config.yaml
activation: "squared_relu"
rope_fraction: 1.0
optimizer: "adamw"
warmup_steps: 538
schedule: "wsd"
Each number is 128 + 32 x the weight over its row's rms, rounded and kept within 0 to 255. Layers, rows and columns count from 0. The size above them is the row's rms in percent of the matrix's.

# layer 4 attention output (transposed), 576x576, rms 0.043, rows 23-46, columns 432-575
size [ 94 100 106 101 100 100  99 107 103 103  95 107  99  95  94  96 100 102 102 108 103  95 100 100]
[[146 130 127 134 187 113 103  67 137 161 136 163 103 138 162 141  83 131 194  80 102 128 124 123 182 110 170 101 102 139 137 122 107 144  91 154 126  96 133 178 132 165 143 181 150 126 106 190 126 110 224 122 130 142 134 175 142 152 104 112 136 121 138  80 101  95 155 124 183 105  78 117  81 117  78 228 185 127 130 187 182 134 114 113 122 174 130 183  98 143 149 190 132 165 121 168 139  61 179  89 121 154 131 120 111 155 118 127 159 101 117 134 124 100 113 224  90 174 128 153 173 205 104 172 109 139 106 112 105 145 155 142 116 114 145 175 140 121 168 167 159  48  86 168]
 [188 117 132 164 117 152 120 124 137 151 119 177  97 179 133 112 152 101 151 119 100 101 152 102  87 112 119  85 147 136 116 117 147 109 145 172 122 109 126  97 126  24 148 102 130 166 113 123 120 115 115  61 114 126 173 150  98  70  89  91 166 137 197  18 108 117 155 113 121 168 144  95 106 123 104 176   1 152 121 141 158 120 101 123 159  97 133 156  89 142 104 103 132 128 129 138 176  86 176 141 121 134 111 157 159 127 104 116 176 161 116 130 176 116  96  54 136  99 159 128 152  78 148 125  91  92 147 128 125 128 115 106 168 103 160 129 111 123 187 112  72 100 119 151]
 [123 136  95 129 109  87 112 156 143 146 140 146 118 147 157 162 119 103  82  99  74  97 115 113 113 120 104 156 189 152 121 148  77 125 110 139 107 119 122 140 140  63 100 125  53  69 131  80 178 131 143 172 158 130 149 135  87 101 145 134 141 112 122  93 168 159 109 150  89  58 112 113 100 116 161 124 113 137  94 157 161  84 118 131 123 144 183 155  97 159 130 109 135 101 179 114  91  69 126  87  82 156 143 125  96 140 123 106 149 137 151  76 114 194 135  86 126 113 132 148 132  97  58 138 101 110 151 127  74 103 129 113 158 154 149  93 138 100 139  96 134 121  91 146]
 [119 105 152 114 114  99 133 100 149 154 128 163 152 140 109 144 141 166 144  97 143 133  75 105 149 116  77 146 107  97  89 143 211 168 122  96 176 119 126 131 144 109 145 118 205 132 138 153 152 153 156  95  48 138 160  88 161 134 156 153 166 137 168 169  75 142 167  94 111 120 106 116 109 149  87 151  63 116 125  94  95 101  93 120 156 145  97 170 170 124 144 147 190 144  63 111 127 166 115 139  42 132 169 121 159 177 112 115 100 137 124 190 141  83 174 165 119 144 177 131 119 182 135 133 148 130  97 110 171 129 156  84  97 114 128 151 156 113  88 105 136 138  72 162]
 [ 95 120  99 104 151 122 119  96  78 106  64 126  79 150 121 102 131 173 118 141  81 139 126  91 100 138 161 150 161 155 123 121 158  89 117 119 117 141 157 180 134 175 112 109 185 160 158  86 135 129 255 157 149 142  92 147 102 158 190 109  95 146 129 150 109  68 141 142 105 141 134 151 142 126 129 112  63 133 124 127 142 114 160 125 173 114 113 177 100 129 132 142 124  79 115 108 115 211 157 137 117 135  94 133 137 145 140 117 132 142 183 136 106 147 127 111 100 178 141 146 165 198 152 177 125 139 135  73 122 118 122 158 115 126 149 165 127 114 142 100 120  45 105  82]
 [ 83  98 147  87 126  90 167 112 138 172 150 160 160  88 157  81 109 177 186 134 212 129 133 130  88 143  60 120 187 114 151 108  44 109 115 148 104 148 144 140 130 110 138 100 108 152 135 115 155 179 198  94  78  86 137  87 118 122 138 116 230 134 255 169  88  86 158 150 115 178 211  72 115 131 127 153  83 137 160 109 108 150 130 113 162 121 108 107 142 121 144 121  71 150 104 103 124 108 118 153 132 161 112  65 105 148 118 109 107 111 111  75 131 114 127 152 124 175 144 130 122 119 129 150 118 145  84  69  97 125 100 129 136  96 184  93 104 151 176  89 110  83 122 118]
 [124 125 103 163 112 169 130 121  99 113 112 173  88 168 160 160  96 129 125 149 105 114  74 123 172 128 116 145 176 123 142 128 190 151 146 101 148 191  98 114 144  41 147 118 125 116 146 111 131 111 126 139 169 153 174  93 145  97  87 144  91 117 205 111 196 125 142  51  80 137 120 164 128 105 118 239 255 133  93 140 169 107 152 142 125 171 124 169 143 143 124 145 153 134  86 107 104 144 125 131  65 135 148 115 157 110 100  89 120 107 139 129 107  76 110  84 142  95 108 159 174 142 149 156  78  97 118 135 115  99 128 115 112 127 110 126 178  84 150 131  73 149 158 110]
 [123 154 134  80  78 139 139 120 197 162 142  38 168  78 144  92 130 107 134 117 129 149 128 109 128 144 110 127  87 149 120 156 205 153 148 149  98  97 150 127 130 158 132 153 169  96  75 122  94 149  77 160  80 101  87 141 102 175 162 118  76 159  30 101 147 114 144  93 185 125 109  89 105 113  60  59  86 122 107 182 129 119 171 111 118 144 143 177 136 135 128 179 100 199 196 153 105 114 104 150  94 155 132 120 129 136 152  87 131  93 181  63 102 146 112 153 104  80 205 108 145 127 105 116 218 107 110 168 102 134 130 138 144 153  87 127 119 158  78  97  82 170 161 139]
 [148 156 111 124 103 129 166 119 139 148 125  59 108 127 140 129 146 140 134 126 120 137  96 152 134 144  93 174 193 159 133 129 119 159 130 138 163 111 138 126 124 143 158  93  92 163 157 158 112  81 195 140 165 103 115 188 155 101 134  95 103 129 126 249 157 134 101 118 119  46 125 161 112 105 156 255  93  71 156 142 145 155  93 155  92 133 113  97 129 113 122 117  80 140  55 105  90 117 103 153  88 139 104 134 129 110 127 157 128 129 148 128 134  86 139  81 152 141 116 120 149  84 142 131 150 138 123 103 108 109 134 167 113 109 101  44  72 123 128 173 180 157 195 112]
 [180  96 131 140  87 101 106 148 110 107 149  82 122 156 101 152 117 112 101 104 132 157 116 119  77 164 126 178  94 104 144  84 204 136 150 110 138  68 103 127 149 152 119 155  76  72 123 175 126 115  24  94 192 162 119 182 180 207 201 141 149 162 128 138 143 111  92 169 139 122 101 119 198 128 154 118   0 171 170 113 146 160  93 138 115  92 125 115 121 160 120  76 173  86  71 158 110 102 118 163 141 138 117 126 142 114 112 219 152 154 109 169  99 153 147  82  95  90 133 129 143 130 117 131 144 159 133 108 128 137 153 143 120 146 123 102  65  71 132 165 164 113 130 110]
 [108 156 162 120 174 151 150 126 112 144 189  63 149 132 143 104 163 152 101 151 162  86  91 109 140 129 106 159  77 137  94 137  81  87 140 154 113 103 129 120 119  13 115  87 204 173 152 106 138 121 104  78  30 113 156 120 119  91 123 139 105 132  32 157 106 109 106 147 136  93 100 116 142 149 161 172  58  91  48 131 156 108 174 135 140 171 147 116 140 101 128  81 105 133 167 140 163 141  68  89 125 103 133 119 127  88 145  91 107 136 132 133 122 135 157 108 121 114  82 168  97 113 132 145 141 150 151 120 102 153 107 122 157 106 117 106 107 161 107  76 156  90  92 149]
 [136 145 121 159  56  74 107  66 136 141 132 178  70 133 129 145 172 132 136 121  31 174 102 142 147 103 202 177  16 133 120 104 106 140 141 142 120 108  95 120 122  13 141 148 158 116 124 147 152 107 181 151 172 175  33 158 116 188 104 113 142 167  24  89 182  97 113 153 124  77 127 166 151 139 149 165   0 126 103 124 113  88 155 124 106 153 172 147 133 133 135 126 122  90 151 159 162  54 168  89 141 152 120 129 140  71 143 184 129 105 108 121 147 185 133 118 155  98 179 167 125 204 101 136 128 125 153 120  89 123 128 140  96  86 148 179 120 137 149 113 142 159 126 104]
 [174 165 157 141 147 167 106 131 119 125 129  10 157 126  96 120 171 144  85 146 182  89 115 152  85 122  92 197 104 136 110 118 163 119 135  89 102 106 167 184 172  88  82 138  94 130 103 102 133 121  50 121  81 136 150 123 175  81 174 123 141  87 114 162 100 104 129 128 131  66 148 174 140 151 167 203 245 109 103 131 175 109 104 152 166  97 115 111 139 115 152  65 137 125 104 151 135 192  81 158  78 160  94  98  86 105 116 122 112 180 153 145 120 149 149  59 128 138 134 103  99 167 109 153 147 133 161 114 160 147 120 149 165 187 122 120 125 104 106 100 117  59 133 106]
 [166 141 179 124 105  81 151 163 110 135 125 153  79 106 144 132 126 157 133 136 121 130 139 106 110 133 110 138 132 121 147 156 145 100 126 115  82 102 146 134 126   0 134  73 140 120 112 167 121 138 246  88 158 118 112  78 126 142 126 112 112 133 139  76 121 124 132 165 130 140 180 120 155 147 147 136 152 135 140 118  86 125 129 152 209 129 164 139 181 157 101 119 140 131 171 118 113 112 130 150 134 149 143 101  82 123 119 120 115 115 155 140 144 112 106  80 122 130 109 127 121 125 126 106 124 145 107 147 168 158 114 146 133 166 122 161 128 175 135 107 115 140 137 132]
 [108 146  99 165 130 112 144 131 132 123  86 157 133 170  66 107 102 131 100 153 151 127 175 132 134 121 113 168 162 161 143 142  55 117 135 107 176 110 179 122  73 139 167 142 113 115 145  92  90 134 255 105 207 118 141 168 127 153 134 109 104 117  71 170 203 110 165 163  56 105 109 140 153  89 135  90  47 137  86 112  77 148 178 119 122 141 155 108 150 140  99 211 123 158  93 182 106 117 185 123 154 127 119 155 105 139 130 137 147 128 129 223 137 135 103  69 131  74 107  91 110 126  90 114 116 121 126 158 122 113 123 167 183 129 118 200 145 198 129 132 114 153 112 111]
 [180 104 103 135 142 146 125 112 144 178 107 130 162  75 128 100 119 130 143 126 113 119 119 153 147  82 151 113 142  95 129 122  51 136 105 139 135  47 147 158 159 158  83  82  85 180 126 198  86 145 217 119 164 134 157 139 136  90 126 127 111 171 157 181 109 153  96 135 174 111 126 149 149 120 115 151 121 131 136 159 154 121 161 165 114 129 129  80 171  83 139 119 146 131 151 111 132 121  95 161  59 101 138 111  88 139 142  45 157  90 178 127 114 165 169 154  95 122  57  62 104 191 139 112 121 154 114 198  99 130 107  98 103 106 108 129 152 127 142 109 168  39 118 121]
 [106 111 121 134  83 148 113 129 111 151 138 113 147 135 100 135 152 160 122 123  95 165 160  48 117  94 130  81  89 150 131 142  97 162 139 141 159 119 103 111 135  59 130 102 151 125 144  90  81 172 217 133 194 159 144 115 142 149  95  98  54 115  94 100 165 117 145 104 199 139 100 159 125 145 117 149  26 116 159 113 115 136 106 137 130 104  87  94 135 157 116 142 106 138 150 135 123 122 162 163 121  85  78 125 106 130 133 139  94 141 126 149 132 113 110  92 155 151 139  99 124 143 107 110 135 158 121 137 134  90  78 168 133 118  92 129  55 149 124 116 131  98 157 141]
 [145 162 144 154 166  93 132  87 208 142 118 106 128 158 176 133 101 139  98 123  92 155  68 164 158 125  96 128 120 120 128  79 200 133 143 129 146 140 146 205 161 234 128 109 168 133 122  92 114 131 113 156 126 152 119 133 109 120 142 126 100 168 164 101 107  96 132 118 120 103 117 165  90 140 158 205  88 101 153 166 161 124 106 110 106 145 117 169  97  88 127 166 138 143 105 144 134 190 149 109  95 163 122 115 110 165 124  93 203  92 166 151 136 128 145 139 135 169 158 133 145 146 183 133 189  96 105 112 140 144 143 156  44 149 104 149 155 123 158 139 101  68 144 137]
 [143 128 127 143 154 120 125 125  89 101 110  89 127 141 145 112 104  95 107 144 131 110  90 117 147 103 117 177 124 152  88 127 165 137 139  95 156 191 158  80 119 176  53 130 176 140 122  26 150 115 160  75 126 116 148 165  92 141  93 151 137 159 201 103  42 133 130 144 109 180  92 136  80 115 197  73 179 180 104 151  94 149 151 146 119 138 126 160 157 156 122 171 151 164 169 127 136 179 179  81 198 135 113 113 117  81 170  97 105 131  93 140 125 183 120 130 124 113 151 175 100 147  96 129 150 127 115 144 153 111  86 126 143 160 136 119  99 124 133 135 127 150 116 151]
 [159 114  83 168 182 121 133 137 103 112 147 156  51 126 112 174 158 148 125 189 148  90 136 132 176 125 143  74 160 141 113  91 152 124 116  96 137 157 103  82 136  80 162 130 128  95 161 109 120 153 229 123 199 117 157 135 111 124 119 134 129  96 119 150 111 105 151 138 112 155 174 154 136 121 115 214 102 165 139 157 115 103  82 156 193 102 145 122 136 119 116 186 171 182 116 154  86 117 127 160 141 121 112 131 116  98 102 120 159 118 108 110 127  36  80 123 113  91 118 125 113 128  86 143 122 143 120 137 228 135 122 161 147 162  98 107 149 154 165  93 126 101 126 128]
 [116 109 159 155  97 164 130 138 193 176 112 244 168 136 112  89 132  71 110 122 149 133 132  98 128 123  77 113 182 156 111 149 135 119 134 134 119 144 124 148 116 185 135 137  98 125  93  66 126 145 186 132 100 109  98 109 118 144 113 101 155 140 157 155  69 129 144 152 135 190 151 117 140 128  95  83 145  87  77 104 117 125  93 136 176  62 143  93 156 100 114 145 144 129 106 128 164 138 138 145 151 181 194 127 124 163 116 112  86 108 101  96 183 144 150 143 117 123 152  83 126 121 148  72 157  93 131 188 133 136 128 149 131 113 135 144 132 131 188 139  98 159 178 124]
 [ 88  75 107  88 129 125  91 110 104 130 114 180 117 204  99 123  77 140 208 155  98 111 158 106 153 115 168 126  82 107 143 166 156 180 104 102 136 182 178 188 115  74 172 131 181  87  88 116 104 118 186 160 166 139 117 122 150 175 151 112 127  93 118 100 188  99 141 130 129 175  84  88 122  81 111  56 184 124  94 133 145 138 148 129 158 165 134 202 129 168 113 163 156 145  21 125 123 127 201 109 129 125 148 159 140 138 113 148 121 154 159 170 145 129 109 141 139 139 180  90 159 200  98 168  71 125 103 151 143 121 160 123 119 128 142 157  80 144 137 119 118 115  92 164]
 [100 123 138 132 152 123 132 126 104 117 141 154  86 156 153 149 133 166 140 158 156 120  99  57 113 144 132  80  99 144 157  69  62 159 142 153 113  88 129 126 140  26 171 118  79 153 117 135 174 102 114  73 135 137 107 118 115  96  93 112 140 189 117  82 128 125 152 159 145 123 127 104 121 132  48 243 105 183 149 182 132  77 127 135  99 128 146 129 146 136 117 139 106 146 137 132 164 115 143 125 148 112  98 149 128 125 129 177 166 124 103 166 180  91  96  80  83 130 144 150 131 128 111  99  75 108 127  72 104 155  99 119 146 135 105 144 141 171 117 143 101 134  95 135]
 [124 122 102 183 114 142 146 123 125 116 125 151 119 132 100  66 122 115  64 134 158  95 118 149 120 132  96 123 153 145 115 116 134 114 128 138 133 148 137 104  99  83 148  77 175 151 155 132 124 118  76 100  70 155 133 126 105 111 118 100 155 155 134  93 133 149 162 127  48 139 128 105 161 135 174 144 100 118 114 134 139 170 128 120 148 114 120 151 151  85 130  99 128  76  80 123 138 112 135 149 190  98 157 144 129 146 176 154 134 119 179 156 107 153 171 120 110  92  98 137 110  74 178 124 122 128 141 163 121 117 125 142 131 108  90 125 125 114 126 138  71 111 133 140]]
# layer 4 attention value, 576x576, rms 0.0449, rows 24-47, columns 432-575
size [100 106  98  99 100 100 107 104 106  93 109 100  98  93  98 100 103 103 108 105  94 100  99  96]
[[128 120 178  84 124 118 167 151 166 107 144 136 151 106 166 170 156 100 100  71 131  69 149 107  92 113 129 138 104 203 147 146  80  83  92 102  98 116 191 187 113 101 150  85 146 170 160  67 137 155 124 122 103  95 122  79 133 101 107 146 181 126 141 111 119  90 126 110 101 136 167 157 116 153 132 212 141 126 133 122 150  58 144 142 144 134 124 113  86 136 110 152 117 118 128 131  83 140 133 147  96 102 104 155 255 147 100 118 125 143 127 194 141 139 167 190 121 191 102 110 144  93 176 123 141 194 131 118 103  86 126 181 132 130  87 119 106  88 128 152 162 117 157  93]
 [117 207 122  50 199 101 118 114 122 122  90 140 116  69  89 166 143 113 132 137 130 145 150  78 108 113 106 121 143 109 120 141 150 126 122  93 164 141 164 146 121 157 177 127 122 163 151 173 187 117 165 120  34 152  91 169 121 188  87 143 145 137 132 107 155 178  46 118 123 117 145 136 127  95 131 131  94  85 127  92 125 169  84 145 155 153 150  93 133 116 175 106 169 123  74 162 170 134 183 102  80 148 105 121 106 144 145  99 125 137 150 143 120 140 202 116 154 117  93 206 112 139 124  83 180 133 112 158 161  46 158 112  77 135 134 128  88  69 126 137 163 106  82  86]
 [137  38 128 140  69 214  68 177  99 114 139 125 136 121 154 144 110 153 159 172 170 128 145 167 112 180 142 193 140 137 116 221  83  76 125 114 162 157 154 105 101 135  24 111 153 111 131 179 108 146 125 126 162 140 145 104 136 110 131 119 133 129 151 138  66 105 120 102 115  97  87  69  64 117 122 129 156  86 113 125 134 106 139  60 102 149 162  96 202  98 189 133 145 150 156  83 194  83 126  88 179 182  81  86 153 170 132 115  88  81  62 149  97 154  73 154 144  79 151 155 177 122 142 162 169 132 125 153 131 177 156 149 116 119 107 141 160 137 127 126 128 158 124 129]
 [ 78 167 113 165 150 164  88 115 101 136 107 142 170 112 106 133 104 120 172 158 150 153 131 116 135  51 104 100 170 118 131 152 100  83 107 129 129 143 141 199 117 148 120 148  90  86 113 145 136 132 124  74 136  62 112 118 139 159  58  97 119 126 121 110 108  88 134 104  52 119  96 124  97  76 139 127 102 166 155 132  76 144 123 121 112 160 137 187 110  87 125 153 124 161 133 151 141 135  67  92 119 115  67 158  76 173  86 141 109 122 175 155  96  65 107 117 128 129  99 159 182 136 174 125 156 155 121 145 127 172 134 188 109 126 179 125 153 122 135 142 119 116 103 103]
 [158 130 100 147 109  46 198 120 140 135 143  65 163  98 134 143 179  89 145 112 133 150 120 125 136 157 169 149 126 149 113 158 139 110  73  56  55 122 145  93 122 127  72 131 118  77 158 133 164 156  75 189 126 146 194 103 121  95  40 131 118 110 112 168   0 108 120 144  91 132 150 126 120 196 130 135  99 124 172 111 184 120 155  78 128 150 122 121 111  98 152 209 128 129 141 108 121  90 194 176 168 166 101 191 165 138 115  81 179  99  99 102 107  98 119 139 182 125  86 138 139  99 111 207 125 104  87  45 105 125 104 138 117 121 142 111 141 120 162 100 122 113 112  97]
 [165 112 161  92 138 131 100 150 149 146 100 165 174  91 173 203 135 132 138  92 122 161 123 139 140  90  95 192 136 123 109 137 126 104 102  92 233 102 117 112  78 152 159 147 116 104  85 144 159 136 152 115 109 116  77 140 115 175 101 116  90 143 109  99 188  61 119 194 104 137 135 162 126 155 116 133 144 155 184 100  90 126 118 124 153 106 149  53 187 122 109  94 171 103 101  88 154 154  75 175 119 174 164 100 145 104 128 128 125 130 192  99 112 104 152 137  85 126 102 166 170 116 153  99 151 178 154 177  78  57 109 115 131 132 105 125 166 112 132 148 121  78 191 127]
 [157 179 152 143 190 123 139  78 185 155 170  77 179  89  85  96 169 171  71 139  92 139 108 117 114 142 196 113 117 110 130 151 128 171 205 189 109 124  72 137 127  89 120 145 122 110 165 141 181 108 146 147  98 154 166 141 119 139 108 169 137 151 151 146 147 211 132 152 118 116 124 117 129  60 142 162 186 156 122 168  94 112 126 147 160 153 145 156 110 143 198 111 189 111 140 151 121 140 107  99 106 148  74 158 116 117 118 100 119 113 137 130 133 157 132 163  97 117 141 169 123 186  92 115 174 138 213 107 121 104 130 143 133 119  85  90 123  50 126  69  84 158  80 116]
 [132  98 139 143 154 145 113 148 156 171  86 203  91 156  93 157 125 120 191 186  64 138 119  93 151  94 128 121 132  60 129 103 192 189 165  90 130 157 151  84 142  66 128 127 109 119 134 185 121 179 130 158  94 140  82 147 127 144 124 133 104 130  99 132 144 123 102 119 111 109 135 141 127 172 118  61 143  99 132 131 119 162  89 140 100 172  45  97  98 137 119 209 128 124 165 104 116 181 140 139 136 165 109 222 146 141 102  86 103 111 144  73 105 123 111 133  35  92 171  76  71 144 155 148 188  99  88 134  86 146 164 126 129 116 156 193 149 148 136 130 124 155 116 100]
 [102 117 168 138 150 197 100 141 144 145 126 115  94 168  74 148 121 107 138 196 136 123 161 111  90 172 106 105 130 121 135  62 148  95 151  87  86 189 154  90 175 129 108 116 127 179  94 115 152  76 121 115 164 139 124  90 117 159 141 128 133 145 144 157 110 122 141  94  88  95 115 101 181 101 128  84  28  34 117 123 110 126  75 149 155 171  97 166 135 111  68 153 170 167 111 139 162 148 181 113 114 190 140 110 152 152 150 158  85 168 129  78 140 149  96 112 136 150 154  58  81 146 165 124 116 154 167 125 138 202 100 106 106 125 100 163  96 152 119 120 108 152 151 170]
 [ 63 187 149 109  89 136 103 167 126  68 158 167 119 131 134 116 131 178 107  95 166  92 107 146 129 149 140 162  79 115 127 157 120 161  96 155 147 153  91 161 118 136 118 103 134 111 181 148 118 118 121 137 156 104 104 128 152 145 137 110 140  99  95  94 154 148 146 132  97 132 116 114 113 152 128 175 170 156 152 123 148  26 115 168  73 134 157  97 152 135 180 152 128  95 160 127 106 117 135  92 168  96 129 136 127 121 166 138 140 152  92 138  75 138  31 112  94  86 151  83  97 165 141 159 121 100  97 121 100 103 161  91 143 126 130  75  76 119 123  82  96 176 163 108]
 [100 132  64  92 170 184 126 110 103 101 100 182 104 183 140 135 148  95 118 144 138 159 131 103 148 141 166 147 138 117 149  97  68 130 159 129 136 104 148 167 143  63  80 106 145 151 142 101 100 139 128  93 162 163 150  75 126 138  99 131 152 144 164 147 105 148 188 139 108  63 130 147 182  62 150 134 119 119 133 156 132  96 114  90  95 113 131 195 169 120  36 131  97 153 160 145 175 137 221 130 100 170 149 136  94 114 148 166  76 106 151 114 154 168  50  92 165 146 124 144 149 127 115 134 160 162  75 114  88 149 159 129 148 121 134  76 115 128 140  82 112 147 102 112]
 [ 61 147 148 188 131 145 137 171 206  89 152 140 114 187 119 116 156 167 160 163 117  54  90 146  84 169  68 158 136 159 112 144 137 141 144 112  91 117  53 110 144 135 143 150 116 107 151 177 110 133 128  72 141  88 179 134 135 164 168 121 111 126  35 147 106  76 147  99 136 108 127 162 124 202 144 155 108 121 112 123 141  83 147 124 147 101 120  99 134  95 181 110 137 151  91 105 116 122 112 146  87  63  71  61 118 117 137 152 105 157 113 140 146 111 193 135 126  94 138  80 126 142 208 142 209 157  70 142 140 182 160 132 127 130 117 108 123 126 160 136 131 155 137 167]
 [ 96 191 130 172 102 145  98 100 136  58 177 127 138 114 125 116 106 112  88 129 158 139 128 131  91 107 141 137 109 192 130 134 116 144 194 138 104 145 154 142 155 139  82 156 126  81 188 150 105 177 168 135 128  53 110  92 127 123 105 150 157 124 126 122 131 187 119 132 117  98 141 148 114 121 135 161  88 155 162 148 132 133 120 145  68 113 164 113 134 151 134 132  91 143 160  89 112 103  88 104 150 138 135 135 108 107 111 123 147  82  65 138 158 125 102  77 111 129 142 137 112 149  92 157 107 195 101 116 119 118 167 191  79 116 169  98 117 209 123 108 150  89 107 107]
 [109 182 160  96 186 141  29 105 112 168 132 135 124 136 106 160  79 143 123  90 166 192 135 142 162  63 136 129 113 107 111 127 115 130 103 146 156  71 156  91 168  93 136 109 120 162 100 119  97 128 118  80 167  89 156 129 137 132 119 173  73 103  93 192 157 164 136 130 117 116 143 124 101 187 132 171  88 160 106 133  85 160 117 144 113 125 116 104 127 126  81 153 128 115 157 135  44 180 156 111 147 116 147 182 148  75  84 175 144 108 152 113 112  89 184 156 137 122 130 166 162  96 109  86 111 246 118 139 150  96 100 155 164 124 119 151 125 103 141 115 116 136 108 122]
 [140 152 170 100 113 113 100 113 147 105 112  64 149 104  55 113 103 135 138 116 152 125 121 119  86 107 145 128 115 130 121  87 142 114 119 190  89 164 110  65  91 144 158 168 114 112 131 138 143 133  88 106 118 100 161 179 133 136 148 110 122 122 100 140 183 149 168 102 100 145 103  45 162 204 100  97 142 131 210 113 113  96 151 145  51  98 149  86 117 138 157 154 179  91 167 126 171 167 170 113  95 108  66 170  90 143 100 100 151 113 156  83  67 158  72 105  92 120 113 175 106 183 185 177 106 132 145 122  99  81 130 133 182 147 119 152  66 140 102 154 101 138  95 178]
 [130 125 195  74  94 189 104 173 174 101 115 157 126 143  61 110 131 150 102 104 181 152 114 133 138 107 147 109 130 104 112 102 179  80 122 146 136 168 134 146 137 131 133 122 151 151 107 123  70 141 116 116  94 138  94 136 130 150 129  89 150 117 156 139 184 113 174 132 150 114 102 141 160 144 118 102 123  84 157 147 129 122  94  97 144 132 134 150 161 167  55 178 115 159 146 129 141  90 115 172 117 178  64 176 102 138 130 112  52 127 129 172  94 168  78 125 112 149 133  67 116 131 161 125 151 209 137 154 129 152  89 196 158 126 117 174 139 169 136 143 139 108 133  79]
 [176  57 126 138 190 135 102 119 130 132  86 165 189 130  79 106 148 158 141 133  84 118 110 120  74 133 118 146 171 178 143 171  92 138 114 100 120 175 105 126 162  80 153 178 135 115 159 112 146 172 167 116  58 152 123 161 130 148 148  99 143 133 143 110 155  80 119 108 152 130  98 124  71 121 102 115 147  94 120 142 115 128 144 182  96 197  22 218 153 114 104 132 140 123 155 148 121 134  48 136  64 118  85 111 141 164 144 144 132 110 104 133 128 121 132 120  86 145 197  99 127 178 139 122 200 127 125 108 182 219  83 179 125 111  84 156 152 115 101  54 109 162  85 197]
 [121 147 137 138 150 158 144 104 101 135 101 166  90 158  60 122 131 135 123 117 180 125 158 125 123 117 101 129 136 144 122 156 151  83 144 164 157 149 137 153  99  76 157 117 118 180  80 103 122  78 125  52 153 136  77 185 129 126 111 180 164 129 125 109 169 103 123  84 189 156 112  73 167  92 130 174 142 185  58 169 145 126 147 119 111 210 151 128 149 126 142 108 156 148 139 131  93 175 119 137 156 117 100  92 142  66 168 141 123 153 173 160 177 170 103 155 115 131 152 163 133  94 118 121  82 139 110 124 164 131 107 174  96 129  79 127  93 161 129 152 113 196 153 161]
 [111 139 151 135 110 151 131  99 145 142 108 147 163 108 122 148  91 105 137  88 121 122 147 164 130  54  95 129 123 117 112 121 154 126 176 144  98  76  97  66 217 111 180 138 132 154 104 131  46 156 116 105 161  84 112  74 116 112 145 216 123  99 188 136 116  84 148 103  89 107 125 128 113 152 139 155 110 143 101 135 113  69 107 146  86 134  28 147 147 127 131 125 113 135 144  40 104 118 141 145 130 116 133 167 103  51  66 128 218  99  63  49 134 127 113 142 109 106 148  89 135  91 128  94 154 111 113 161 182 150 130 140 112 118 186 134  91 180 135 146  91  63 169 186]
 [100  83 106 155 122  66 165  90 150 128 129 141 178  94 144 168 137 129 123  90 128 195 131 121 153  74 117 130 143 140 132 178 138  83 138  45 110 105 137 109 120 136 150 145 151 128  88  95 136 141 105 157  96  70 129 109 100  69 140 112 174 117  94 171  68 136 158 104 156 108 162 154 159 143 129 153  99 157 111 141 157 121 166 139 121 146 101 137 132 133 182 205 135 167 109 118 111 145 138 119 154 143 138 150 186  99 106 110 135 114  97 168 109 102 130 140 148 172 104 169 111 109 127  94 130 115  55 124 130 149 104 233 128 125 115 139 139 132 168  99 115  91  71 169]
 [177 161 101 101 134 129  48 117 115 144 166 136 110 141 120 165  80 116 142  77 156 160 123 135 126 120 144 120 127  89 132 127 126 100 117 101 185 105 152 121 111 152 115 189 127 183 166 191  97 119  92 141 136  86 119 141 119 149  72 153  52 149 140 159 126 134  99  96 158 124 124 136 137 113 151 232 113 133  97 143 136 204 109 110 165 120 148 115 103 154  41 103 179  89 151 172 131 119 103 102 145 121 105 125 140 138  84 153 132 119 114 116 110 173 134 126  86 146  75 204 199 114 133  35 102 200 176 146 149  63 121 129 179 120 121 151 140 109 145 112 151 128 154 104]
 [128 143 141 114 134  78 108 124 109 112 129 177 131 151 128 115  87 115 128  86 159  95 108 127 139 166 133 104 105 159 139 137 114  98 110 116 109  48 200 133 197 118 143 101 126 139 178 101 140 183 148 162 133 121 138  75 125 116 154 151 158 147 102 151  96 140 131 108 113 133 140 123 121 150 133 170 135 153 117 132 156  58 134  76 171 122  64  99 147 135 116 168  64 150 124  70 117  74 164 216  92  84 162 105 179 146  87  82 143  95  98 139 119 133 156 133 104 131  79 127 102 137 161 199 187 171  75  36 116 165  77  95  83 139  87  80 132 130 110 136 148 143 122  82]
 [153  47 159 162  62  71 130 134  98  52  97  58  95 163 112 136  96 120 129 122 150 111 132 149 132 171 147 111  97  74 130 135 109 171 146 158 145 136 112 115  73 175 113  83 108 126 124  79 136 115 155  85 148 122  92 172 149 116 105  90  78 123 159 121 127 140 133 199 157 154 116 129 139 132 120 120 124 110 152 109 145 159  91 187 151 192 181 191 106 104 158  91 110 182 118 185 120  81 157 113  66  97 216 135 148 152 106 149 160 152 148 156 141 119 204 124 160 154 173 148 130  75 183 167  83  82 105 168 125  86 130 113 157 149  75 135 119  74 109 104 109 140 140 206]
 [104 137 115 106 103 112 172 160 131 121  73 148 112 171 142 195 184 148 188  84 110 206 101 147 124  97 102 110  98  81 103  86 136 176  84 136  86 115 106 132 144 158  47 156 102 126 108 147 144 125 110 125 164 168 184 115 129 137  45 147  58 113 148 135  65 105 116 134  90  97 110 128 136 164 133 102 106 123  71 156 110 158 142 107 145 180 134  84 170 108 196 141 135 115 146  79  72 121 196 123 156 114 150 159  92 131  91  97 149 117 115 182 137  80 177  94 153 112 136 122 146  80 117 174 147 103 129 172 125 114 119  79 169 122 171 124 181 131 151 148  70 126 117 115]]